Weights of a small GPT-style language model, trained from scratch on English Wikipedia.
Size: width 128, 2 heads of 64, 9.11M parameters.
Training: a variant of Muon for these matrices, 175M tokens, 11861 steps.
Each number is 128 + 24 x the weight over its row's rms, rounded and kept within 0 to 255. Layers, rows and columns count from 0. Numbers have three digits each. The size before them is the row's rms in percent of the matrix's.

# layer 11 MLP down, 128x512, rms 0.161, rows 0-127, columns 384-447
099:129166115089124145176132108079132091135079151102194127142106102120154113131137143091097147136093110131093131138168123157153111114092150144138126197144112121117157121127151135133123145120155128
099:115117145119119082138111121084097091125145113171151129139069148140096087117098153103124147112133130103142123131136151143147120149118155119134104138100143126125083146154122123142149144135117132
100:122160128140122172131092110135110139158141114181120126088155123103122113120133112117166136138145120099126097156106183124085123142124116098139117167191149134150145112147125137120109125095094147
099:096147118125110138129150091095123129113134133135133105146144127107166127130112116121089120100151135117130135115173147165106119129121150130078129103117138123149165102146117119113146133096121154
101:126096101130151177122179134099164084130116099079103166122105137106146128118178154132138113141086135138138157140112151128142154131114125128138115116156101127149131117109110110086111130120106134
099:161117176166129136107100128143135081111135133147143131207127157118073120133121128146195117121128143167178113135146146130162127131093145143158115098135134141117144138097113131134161148159142156
097:163112143130111139146156154115110114110130125105163121164184135138117124138101163122163110114102117133125141136153120100137121159159153101101174128107106125130124132159124117128146132153084159
102:162132108139080142151142114153123141095119134172180113144116135191115082126133082136134124112144101118118151146161168131131146111170156171158097130129121122159155167138139142156127123172137118
098:130137144142120107162129096154106145117102137142129161125144163169143123107108194115085123090127123105151142105147172170141143123128047120120100143118113142114140148155155138099116158079118093
101:124112110110157129111088117056165144137120142112118192141108106087164088112121101150126143096104129121130166109113133164130139116120091141142133122151076119095091132145126138109116114163119131
101:153101116113144142148088115171118114120099098134106121133136117101127087114113142117074112156158136176101136134126132154151107123098126112116087149118140140117102096141139158105134090141132161
099:131143087137121150114077120094133074117130103180109145116119108139095147139081157115168106154147115130099128124112137108122145119137151123083127131125145141131131120141126137124156164092125102
102:098147110114135131110139147119098087150097145110120135137166138088135134121144139112117099169117134136141102109126097151101082148073143142100132144062162135131090123111164153187129134142126133
100:195122111141159110124083127137122113153132125161138134169165088132125119114121145136161111129089117097110115138124135109133132146156147097124126129139106125161143149107119126175098152105135155
100:129090109152140138119119136134110160111093146109159146138135098128129097117118103153112158121169131101165131111111103136147149148119120128108157158120127146118122139108109108151121153116131120
101:153118119162143125101114119116086120135131121094154119090153141082129096122092108143101124110118127118086135116162103124158137125154123143124125149181114130123129134136136101137106148115172114
103:103135189134110149134147106125118157166114171169147109173178126145103103136103194175136078102119112133132073139120147090177140094114111171131147126163120113139136116158122126087090137189122163
099:156104135119139118144130123179085109145109113147115152126110115144100130148114109131089115130137130116141124146065144142148110151108158104134145127137113106128132134163151162122115163138082132
098:149115147136123102136157134120148141148133113179108189116177108086131116145104103126148152147162133136133135103134145083125094130079129130088115093159131135149127124159121141175139110122113112
102:141105133126101134141106122138160141093123096154110109089127117123112119132113070108089117130133127118120114131122114119120144114149114113097130160109123132100156135127137158144138108106163094
100:122136147118152136132150152177120106132148102128135127138117122095123176147100112166147130120093127148153133074108121129112117160133157163169131134086134137134119123143134132084105093163160122
102:104117155136122143143150182120123132156134170134163122110139139134159132143159119099110117129154116121082108160109120132125129092151068124113105082132143145142157135170145135176154131173135124
102:119088141138121136144123137143136117142135056144108109163158181142129147108129134138116118128137138161093110123119114128105133121095135139138101086098143119059103161106115122124132136147139158
102:140107115132129161134139142065084161107146114160118162118122122131113091128177120141125144102108123064104080108135112165142133103119146101152123140088074129150148086148142140108124145142090162
099:139144150149133117126123161088138150095079131159141112148122113117140093133135125155102158101169129129148114067142152104120161144172121159082138156124108109167135142139154113129167141097125141
101:161126136133102130120111096109136119174144144142099115124150127110161115131171140139133093141146123120133157136111114140166136145132133130108140167110141157152145155118139112127138148102126107
096:100071111119134094147171120135113132099153173154128104087148114119119133122138080113145143123138135133156089108097147166156134113161086108132128117132158091162132100113099104134143143106136195
098:116131136135122130102132102138131113137111098114141155120134155057147145124131115119118086107122128078148151134113118121113120123168112103133131137158119118098123144105139126130134128154150131
099:128110118165087130159116136127126144100114114173137178137157116137126108126139138150097114131146136139132111135143148129065143141148182163142112149117142168132118140188149132151154117151126084
100:119086146144122151144123118106134096114098118153092090125101108118120111153113138120057124148079122165164104144180142137130109119134143168132153088135126125124105125102121108126105122159087129
101:167116147153118115140075142178121144125097154113145113111132124151099142148090139168151143151139133119128134101149095125119174144147093123149137164128129126108124138125099123159121128143146101
098:136137125149193129165099148130119117141078132149091115124133117099101081130090124126161149100127121095148144149126150139108114126068117141130122126137138126126142149164143114116105150082107085
100:117105088119108154136108139148169127135129125136156124160093099122173150142116123122151126114160123155128141124075141161130118139133177163121121128133115119135153160110131125121144118139168129
099:138149151131165144141107125140125136121133132152097111099139104146129144123137105132111096166160119129126107151101112101110140099092145132146125114174147141169127088137139137125146158103148144
101:123141139136139122162095165114125113157170099134085130112146119161107093138150149089149118135145142111111110126067140114122152122130138115100128116144141091152126138126115137151118155157145163
102:166153118082092149107178101135136144132132099138108131125132164179101123122121133117119146137132124117159072118125129145147111113128105122148125109134143132154155169090143147155123146123158123
100:143106102165145096086090109084176100078119131104105138138128142130128116131176157157131148089121110101168099128106133114170121122089139103131099071101109133135102136132120145134108107134154137
101:154150137118158134142126108109100121152104102143110101119124112150138169142125137119111106148105121139169131142093118150114141068097102153137122109072139128115156111148105158068113087112100108
102:145176165097102110121130146156163134120139118161108121166134168101116155127129106100139108157105131132130117121084121108116102109144123137104099122134110124114119104138118125077172102116129146
097:149093169078119109167139150114086112155091145101160097083134115118108134119145061141136103095125129092126078107091122151120144146154105123137130134130137135156111118152152123139111170152134144
100:146158119153135107153145144133128126177130114145108142139121152170081129114073114128130111097126151116113156128098135113127125183092128152122135111131135148108143148135132130187166143131162160
100:148164133103150139130138187123210132136098155125134115116142100105055152128086155098095119145125135083123120141136173145114121119103126128144115117124151142128158127078123186121104116114108143
100:159102136108128112122122152079149129103093137175136134130122141128143173127140101139141110121134116154169103155156130118111115111093107121148137145073136095097137116149129087139169129127128113
101:152159078142151154150144100138109080129150143144130154091101146142131100107115133149151169132111130147146131109152135135093142077126152147110113135139133126118139137116119088104144151105131109
101:112128133162140151114152133118159120167144125132130147141137083190084089128127155174151109158100127134165112163159123139131119085082172145116139087104179101113122114126173142119137147140136133
102:161135133096110097146118114158097119092122095191140145118141107134138153117121121089131127111149133116129125177107120120152122114092086145122142133109116094178110161158136184127127141123124117
099:120110176129149113129108111114151110138153131185120083115123149125137099125115166137082153111117135152183080087138080125117103124109111139106129134118138138138139115121105120130139124108129158
102:132156122107112178158102117139108157167130144092092132127118125156136094122127134079095138154120118105146097137108133118163105120112146092158162144162091114090160119110136140137132173098137150
100:102140128142143123131068152096132102070150120118127166105069140135125091113131108118162127172109136153104113170128114086111165111164149120132149135181137109112145142127086143113092120124117130
102:146139123115129115095118110123147151124137179103135137144141124095075115117170141145123141153126118141111139190088147161119217126138095128144141170092127151120152137115163104107158101073132126
100:161140139116146102158111113090146130141118108092135097138110150087152139114158155155108109113172121146112110123088102142122119154090080131151145110102167127108148110122157149083113117123124117
098:111093137147154142135106122086130133129084097082082114146075126155128118123183129082170117119121124143144160111173098136150146154108163144115101069089110123179120096114121113121136111142167134
100:127156143149155131134107096106101122128095147120107139163092109128143172123122157125132159128170123122064134147155128118148120147141125144132133137143143129117144168133111138111126147081156157
100:115107094089104163124117114122166116106115104115147096121112135141144149137112094096120113170144124117128083167155143156157117138145145157149138110103154132132117110144126119151144155115126142
100:137175106108146117126160116069152139165120145175111147098158149123157154120156107121116117122116087107123113110156125140083110149149155141137124165133133107147169130111129146165138125155112144
100:120137133143124111133095102073147141060161108128167129160138106126130147123132094186076112130174123133112126118148117103155111155131094086122129183126099114127141133145104144157114147129120140
100:159098158128130152089144107081160121121153139112107195140089113143148135129118114106120107113137135127142175100137137105131095106143120123113096141156123107171157143123135139169145110129101120
102:113139114109140145151137092134111137111112134154137116142087109114127106137164111106134084101133128133126093145155113110133142121139105179100145131133119111112136142128128115108140122122130100
099:122132122114140107115109133144109144083153160138126121124111153135114183127096121155106137141133110118174123136148159104150104122112138138096131086085155154154135113153148131119134115170100120
098:097093134154132143157142151181123123105132147133071158099132143132103093130125180138133129151136112128113175110150134098091084122107142109117178108110102157127139135121135168167122161129131134
101:130143176124122126124158126117086146163155136164103178106101118139140143136142165100121152096123142137197148127094120111155140141151084111156160143116146139113153133137127134116133144124141109
100:127109150116144108108101122143165103138118101153114089110123159097120127131178127087134132136113132140182107151089126137093093137116153158081126120088121116203140131130142126148101136181138167
097:114107149108128144129136119140100164116126100134137173107145115133109138149079135160133128143165150167118127087097122133136134167160122120143140085129132111152124126152125151133128123144098151
103:152096139138116152132129152104154105168106125111092102149133109150059134132180071096105112130146142169100080115071129138132135110118118137110098121126130111146125147120139073130128109134105124
100:152136108134135132147122151136074088077108142123090096138133122088127148129121163123111145147132126139090135151121144137174099101131152164163114148121148153112142109114137156130143151119095121
100:145155117147115111140122156144116139125124167122110123146100142137135132145139074106122129105089131127113130169130131153148130162093089111152122147123191139135136107147104131102152132102133128
099:159136129148148131163115127105096133137095168121164125164105128172122147119147117128172145151122146142126108129113132108093124131139120125156129131149104156141102130111135119129120106134135110
099:132127111118146141117089140133121118115122152127109133141097140094113141127109111136165158148122139153091116106127111080145091146112150158166142080108124144096076083134166161094160123108135194
099:124105149138101099127142128176139156142112146182107123146116117127097098132140138114096109110100107131157091145145098155081124109146125128111148079112127118129112160126121091101117115111115138
100:124139104131179136096159120105093113120072127148076126097092107135189114131101133149156145105055143099179123126189111134153111138086083154160118121149167143131111125120107134159072137127113137
101:142136107128128120130113120122159095139160115126105112121105101108122134119104104121138138123140113115124058076156129133115148101143131152091151129072153093162125123090157128106154100139148124
102:093111124146113106114108132163131175123130114098141138121144132128098170113096139151121135145150120114132136138122145101135125162131107137134133138110094118109133111093101158106134115128119110
099:162131140142158156145092145135120135153128141136133071105165096103134083129135151088064178126164133127099138127072129156130166088147127120115109104143160120134132117091132126103176136119146150
098:145133186079137155097098118158142131117091103137171095118115121139154140119084116136145127129170126114107137118120101067151112082131067162135139129178122133126122115124161154079137177129118099
097:150113176137147148138147094110128061120124135124125141104171130133114181128101140107201133131125132104102109098116110106101137133112105140139097123155112123170112131078136118144151129146105114
101:099120115144124127117173142089119147159196102156105120136155129112116122131179107103127097107136141123144081154156122148121130152134119127114160166134161148170116143154149121119114131129139171
103:125119159159131099106175142104150112146111119121170129123141116132124150137141146100127161135102120133133120131103132113140135131119179129127133123138136109105096092093105126089123115122112102
099:134125145111135168096114103120082166151138151139118105161100125150103135124127126082145125140129117139127111197161130147122127115065145129172117143098081176146129095098140100116137123116140138
102:143174129118119110122105160156155167100146101124128136123129154108124119141090115099133110183126125137115177105171095162114096135126109185135087109113136119089156137098109129139112136115151154
103:089138153169111162161089134131134145129115107141081119116138130094151121119129103116119102114148155089128147143138127139106139142113101161088108166126155127137137129147112101098147153137142095
104:109127118133117104141143152080159114134143104131135119096112151158112118142141113117141104120126145091176096138064085100111170140132133125127135180118174110139134152195098110123116129076119140
099:132103118137144131140162104172131135125121152124090154145145124130136112132128110187151122171150128119161108092113127169114164079076119133141123111100145142133081164112083103124148113163131173
100:111107139095153118116149146108088162126130117115105116149107139121083155112112157118175121133139122127153126166150154137150181119079142125138148158119105109101115123084147152143132148150126144
098:124129141150157128140132099167114166194111149172116107126166106115114137099089115159220118144169126129094132090128136107113109104117151094130159108131160142132133135127127136098119125134101141
100:118106083093120160131071085082113110151134182092157096148191127106098114126156155105115133149174121110117126118091151181112129106112108125102134135154144114132162144106124159164145111085128122
100:120171104140107094124129132147135102125142102128113106128101132148142101120093142097142133104091119116163122127125124157116110133121159131178089141091118132156143122122136103129094134181157137
100:138140121093156149140173124104108107157120145115133126129112117166126162126124103122087139141112132122142128189166150143117118134147156099083122082190142133122133082152109157136148118139141119
101:114151128128119119145111166129136192151157124108085087136120138144111119126152158100093150142088117156155121078092166110158117061135109155141085078099101149181161157110152099163119117108103091
101:132162140102131122100139106091092127138145135144106138154125089157144147130139174145116149129128140146116117151166097118137149090111093130111129122142142148179146114126110159138091093117126148
097:132096115150174121105113106126085112113116098125152135117164123111132172120128171159117141129109120122168133135112170133173074137089158153138146134147145108136155152123151130120122124108094075
097:123095112117108135135156094141093127142136146140107116147099155112118057133129118133105127116139122082115171105156093082138113133141099124142120159166138127102142203184119127110165087109120097
100:128117111160151127121098069150111122159123160115097124096097129081098141122064155137162118154150105131138105097157062172160133136139093117171108109180091123117089144115144130135147128117095156
101:132111147132111112128089119112166115137145122079108143124108134157136101128098146076141103116100129115128112134136148129122142135137140111112157119116150137091147133122138124128127133115100131
100:105126113133124185132140129143149142084133140144147142121146118121097161122135123111157124135149137160109116138170144104109106093126130151083129171181088122116103128088153138130103126092129139
100:130137150146163155125099106143111151140119120110109153173157147132138108144073145108132128155155126115130137117100102196158108121132078131182129126130116127105131116109146125196095091108144128
101:112125185163130122123134112107090126159089125155142126102141102092119152118141121114155105146133132148113118100107150140097093128133136191103115073148107144092143122151159129153146156146100144
101:135152073103130128112053128103106130147105115111069078125136148151154149136132059099132135118148137154097132152178170137174118102116138153111129127109127128144117136153129122149141157113142139
100:129141141108144157127151097168137153133146126127109109110166174138165160112153101131143144134106139128122080105198121122073120126082096085105121138085147130121144139125166133105091131146115124
099:143112143144115148117076120165122142136119114139116138140114119126096123144142102141131151128170124186114137128153119125151084097116103113135121126101117161125167135213164141108082149146110108
099:104088123107125171148103130170115144116142141108119125136155106129125174127136117158106160138103123077090115050144122150114091162103138137159115139095093113156131129123135134134134153097131153
100:108125136140123118107159107125148143121120155094155125125131118139128120113140114103149117121118122129206131143085150143118112137185126128113143149095106135180112146108138111136104099116133115
098:129147133122097159141140104138084158105110177146099134140119106134120129122090083130085097148114149156100080104146148113139107084135119134140127110113173127133100159126111109115105116136115102
099:161111157113164141105122098166108111128106143125137154121117132164151148128164125122096127119139106142142139117081174137153169107125160120094091119088102136179132122130116127110129153127132162
099:150126138131096114123147131169114116122164185134170096109118104133150113128102130139143119107154111127113085173099147065160084104137095121123124091124150134140135108084134090157120125135107129
097:124105142107129084096173148127127171119153114171147123121107125142126109128150105145128128128098132114136098154129134104122169104090108158123112097174171119084127166132144097202185133118153121
098:110119120102086144104106117116112129082051173185133120160091140081138099128162126135160118124129126124164147093143132165158132144127139144122155137212162103117143097149178139131108125092135119
101:126127152141128167125161158150165127061187128154140127131158103113092122141158132097115117137121135115116107114194093119154166148104130124100081133118144146149170124161155153117120109133098108
101:144104123121100072118163127116153133163129113154125154127158133146118157127109119150112147119152123125127124120125151173116086155150129117107134117077125158143161139124110136166144110152138111
102:158128127093126090134162124168150116075158059141107156160099131058137126124123165164120144144161131134172124142083113116146106092139172138079155118169126119113108132137116105153143070123132141
097:124112136150158103153123148156104106121147143102104105115176098132174160121176156180098104134129134119150133112122141102124113098132132107101111152158095109143138127066136127149138103131153150
099:159107133096137098112106110118118134150143128138112105108108119141159134125131098112091126122131143131152155147105108119130156127120149112166126144098123160145144148146152150112139099131123118
101:149118135154177124128160126129104084120100179172127099138159097139152134118134129143113136118100115155120131151166147099138130161162122116097096170144155130091090116142110104144104144112128122
103:125127140148089114121150113137178137221162166107164127117138112129144163129150190118096158140110137119089154129084125175130084108134065113137145144175147152134111108132119110142151144174107134
100:092117107122161127110130138121108118120129142101126094152144168121100107136124110159143133150110120140122127138121118193125112140126124159127163103158103109173158134131106164152106119114145087
102:098121095116141132117133146117109104143159121121117117124136152164151112128148128156127101128115134129135112140133139130162045130095123122131124090142134133114100131146120133107122120081126118
100:145105157121132111100155126137136111138149149136126172108114130131097140119160149151105148135097122116141098123143143124120079163123118150181146122122137133110144129145165107113141120063121140
098:096096118110143118147099103099141100146130078082125143113159149146121136131125112161152113146170143155151132142134150136111095123102144118098152145136090166089138142131141115117116147143093141
102:101122142116130141137126121103147148146132137115117147108168141129133117127113171136112111146155127127137117114095111083121123125095146169104136168149136154071111139079155133100120129139132116
098:128112155123111172113149099093135138122158085143098169127101112134144150126150111140134116108135142100167130160157107168148111123125099177177099154142120131105138097118141132105113150143126124
100:112124149141115132118117161085193104117113113135122186142124156168108133124096175191127107136160104121123162133135127146118170068147079097137158116168145111107118088104130119139108139151112129
102:114091139148120159090111167114138125115154168114078139114064144111123151108088110148095136118142139112119116149075127114118129175165094175131147115134112125136157092163145136115124177099087140
100:130089110140110143155129119127140142096107153121113083112111116146136099130141145113158111151102108156151159128133121157145150108173111136175147075150152124138162131151130141190141122129105180
101:153131108135123140129082142132156156135086119167107148114123119105144112143083155157166121131140127137148126101142125113115112147095102122135145103159115144137132150123117106135187129115165176
101:163135095123155132134148126164102158120118168146118117085132117117106078105144126157128182135084137152087107150115161155104096175147136121144132152202090120146121130135156119114123136113112128
099:144112158166137131138147137127160158148112110119085135124147133113091138127126152146147135102157133138125143166147134109117183102134138074126151096120135148159142112132116123146126106101149110
100:114159084116099126136067142141134130140140144139127111136121138109124139130130114147114136122137147159122112111163146089137138134160120148188144140102148111133129099116122122125147169070132151
100:111100141165076139141133118125143094103106113070096141125119096124136112127133080147148148103106123115118130148149134130155124153132105129113143153145128132149152076096160136087107085161148125
101:128174128114104127120111114120132096099135086161113192131110127128148133131115158133137119119124129122078141125129115126140143087086164135134132120130100124057093093135113152114122160128120097